Weights of a small transformer language model.
Size: 11 layers, MLP 256 SwiGLU.
Each number is 200 + 20 x the weight over its row's rms, rounded and kept within 0 to 999. Layers, rows and columns count from 0. The size before them is the row's rms in percent of the matrix's.

# layer 4 MLP up, 256x96, rms 0.239, rows 167-181, columns 0-31
094,187,198,208,206,186,240,199,191,221,193,194,217,179,238,218,181,201,227,229,200,204,213,207,203,258,197,194,217,198,205,219,190
085,198,193,206,204,215,195,163,207,201,219,215,217,238,189,229,193,181,205,212,209,197,205,207,205,218,202,197,193,193,206,171,228
096,207,200,211,150,231,211,198,226,222,199,211,191,213,212,208,220,219,184,190,200,203,179,180,208,179,179,222,181,166,203,193,209
090,205,208,240,206,185,209,193,194,180,194,224,208,219,203,208,203,219,201,183,186,212,194,172,209,207,206,233,185,227,217,206,172
100,187,206,214,226,247,194,177,197,200,207,221,201,215,163,193,202,192,225,219,193,181,193,197,226,218,226,187,179,205,185,187,181
092,204,198,213,214,178,209,167,165,186,195,215,207,248,184,211,279,212,222,201,177,209,199,198,203,182,227,181,197,205,204,205,200
087,179,227,186,212,227,181,175,195,189,183,198,142,201,184,223,174,186,183,198,191,191,200,212,185,194,214,163,195,177,200,198,169
105,185,229,140,188,198,207,171,199,199,203,196,190,245,202,190,199,224,180,210,217,173,171,243,229,203,196,196,190,190,208,189,214
095,176,268,195,203,194,166,195,199,193,201,218,214,220,168,232,189,194,169,210,159,171,229,167,196,218,234,193,177,185,194,189,213
096,218,243,176,221,208,191,141,225,188,214,168,199,208,198,193,189,223,213,200,189,200,189,200,181,154,214,192,191,203,197,222,204
095,208,207,192,204,202,204,199,171,205,211,172,183,155,207,209,203,204,208,172,169,187,140,221,207,225,189,191,166,201,199,178,174
094,182,212,203,171,203,220,219,208,207,195,186,218,192,196,194,209,235,178,228,149,181,196,213,231,199,194,181,221,196,199,245,173
095,190,207,192,171,237,205,218,217,175,180,245,183,201,202,228,247,213,231,189,196,161,235,174,203,195,206,174,209,194,186,209,202
096,208,221,217,174,201,172,221,180,188,192,200,172,190,207,199,186,239,202,210,197,249,203,208,196,211,201,174,239,213,241,206,204
108,185,166,207,190,170,202,162,189,201,194,175,184,216,228,218,196,199,203,178,218,224,202,164,232,220,197,188,173,224,201,226,190
# layer 4 MLP down (transposed), 256x96, rms 0.225, rows 167-180, columns 0-31
093,170,156,216,191,204,171,194,177,213,185,188,172,193,207,179,199,204,203,209,197,201,221,216,184,193,178,194,156,201,181,177,218
094,207,204,183,230,205,180,206,183,202,182,137,175,186,212,195,185,175,227,213,199,206,205,201,163,223,189,158,240,198,194,183,188
097,170,186,205,213,189,207,221,213,197,207,198,217,193,242,206,189,204,202,219,226,207,218,178,181,218,228,205,215,213,207,214,188
106,201,217,184,114,203,223,205,207,201,235,188,204,190,176,208,198,194,204,234,200,189,205,212,183,192,187,166,218,200,168,192,234
097,223,218,235,208,207,239,180,228,223,206,230,173,209,181,211,205,235,211,184,183,214,202,190,215,187,198,182,195,195,162,185,220
095,198,186,188,196,183,198,202,233,229,180,159,234,194,222,185,225,194,181,205,237,202,188,213,210,207,203,142,197,207,210,154,197
095,210,204,220,263,198,201,210,200,184,186,199,230,214,184,209,208,160,250,221,221,203,205,184,188,208,176,141,228,210,185,202,212
101,200,219,196,233,205,160,179,173,216,224,167,208,168,209,212,244,204,187,169,199,175,254,192,212,217,179,169,231,221,218,231,203
093,179,222,171,220,176,213,208,182,218,187,243,234,174,235,184,241,186,207,210,182,227,198,217,191,181,187,229,210,198,212,227,164
098,184,204,174,255,209,199,199,174,187,242,166,198,219,183,216,195,135,259,211,199,202,198,199,188,227,210,203,205,240,213,202,196
089,214,157,184,192,208,218,203,196,208,166,226,211,219,203,168,211,215,207,228,172,174,219,215,228,201,214,223,195,199,205,176,183
102,196,185,192,230,194,216,180,218,178,213,199,202,206,210,181,251,190,215,205,185,187,207,204,190,198,181,182,189,201,200,203,199
099,187,206,209,243,186,191,200,217,226,240,215,205,177,211,168,198,223,192,171,176,203,186,209,215,210,205,163,206,186,236,224,204
101,190,188,190,224,212,187,207,200,216,183,216,193,247,185,218,199,202,198,200,177,162,191,236,219,184,173,177,213,186,193,195,212
# layer 4 MLP gate, 256x96, rms 0.226, rows 168-181, columns 0-31
095,209,199,175,182,242,204,199,201,195,194,192,191,204,175,199,218,154,224,227,186,232,228,195,193,226,219,186,196,210,178,186,170
099,204,209,212,194,196,183,236,180,172,207,221,210,212,233,187,214,230,199,204,186,202,177,224,172,192,204,225,177,203,228,218,218
093,186,231,168,179,208,209,193,231,234,207,193,183,195,196,175,205,170,232,234,208,193,234,195,184,186,214,206,211,175,160,201,201
099,193,206,228,221,234,176,195,230,203,220,226,225,206,198,222,199,223,183,222,183,181,181,230,200,176,231,203,175,231,190,177,191
094,196,202,212,203,200,208,173,199,211,214,206,207,188,173,191,248,194,191,169,182,224,213,218,189,213,225,174,150,216,222,190,179
096,234,192,180,192,176,189,194,198,190,210,219,204,201,184,195,209,182,244,230,234,205,186,177,210,202,216,198,232,190,181,172,220
102,188,213,163,221,181,225,208,241,217,203,195,202,241,168,209,228,207,207,232,204,160,191,213,165,195,210,210,190,185,206,171,224
098,190,218,223,209,235,195,188,196,204,218,193,196,214,209,187,221,228,214,201,218,200,219,177,175,244,231,209,195,207,200,211,215
099,180,178,178,223,194,151,244,218,207,215,217,236,199,202,214,197,198,193,200,224,215,208,210,170,194,213,215,223,239,225,183,241
095,185,206,224,174,183,195,188,224,212,214,238,207,231,185,217,200,214,230,193,230,228,232,191,153,198,220,216,193,184,239,186,198
099,228,203,193,186,214,222,258,210,236,215,192,212,212,209,180,203,234,215,209,183,237,208,205,184,198,213,210,164,214,226,215,183
100,202,250,194,179,201,190,204,212,205,201,220,220,213,195,223,206,214,201,157,207,221,181,211,192,224,194,204,196,224,172,230,202
100,180,183,147,209,201,187,205,246,178,230,199,178,220,183,221,199,206,175,183,199,165,220,190,184,192,201,217,175,220,186,237,245
100,208,219,163,224,214,210,212,199,197,240,234,222,171,163,197,212,216,181,213,187,162,191,243,169,209,207,216,211,197,213,162,215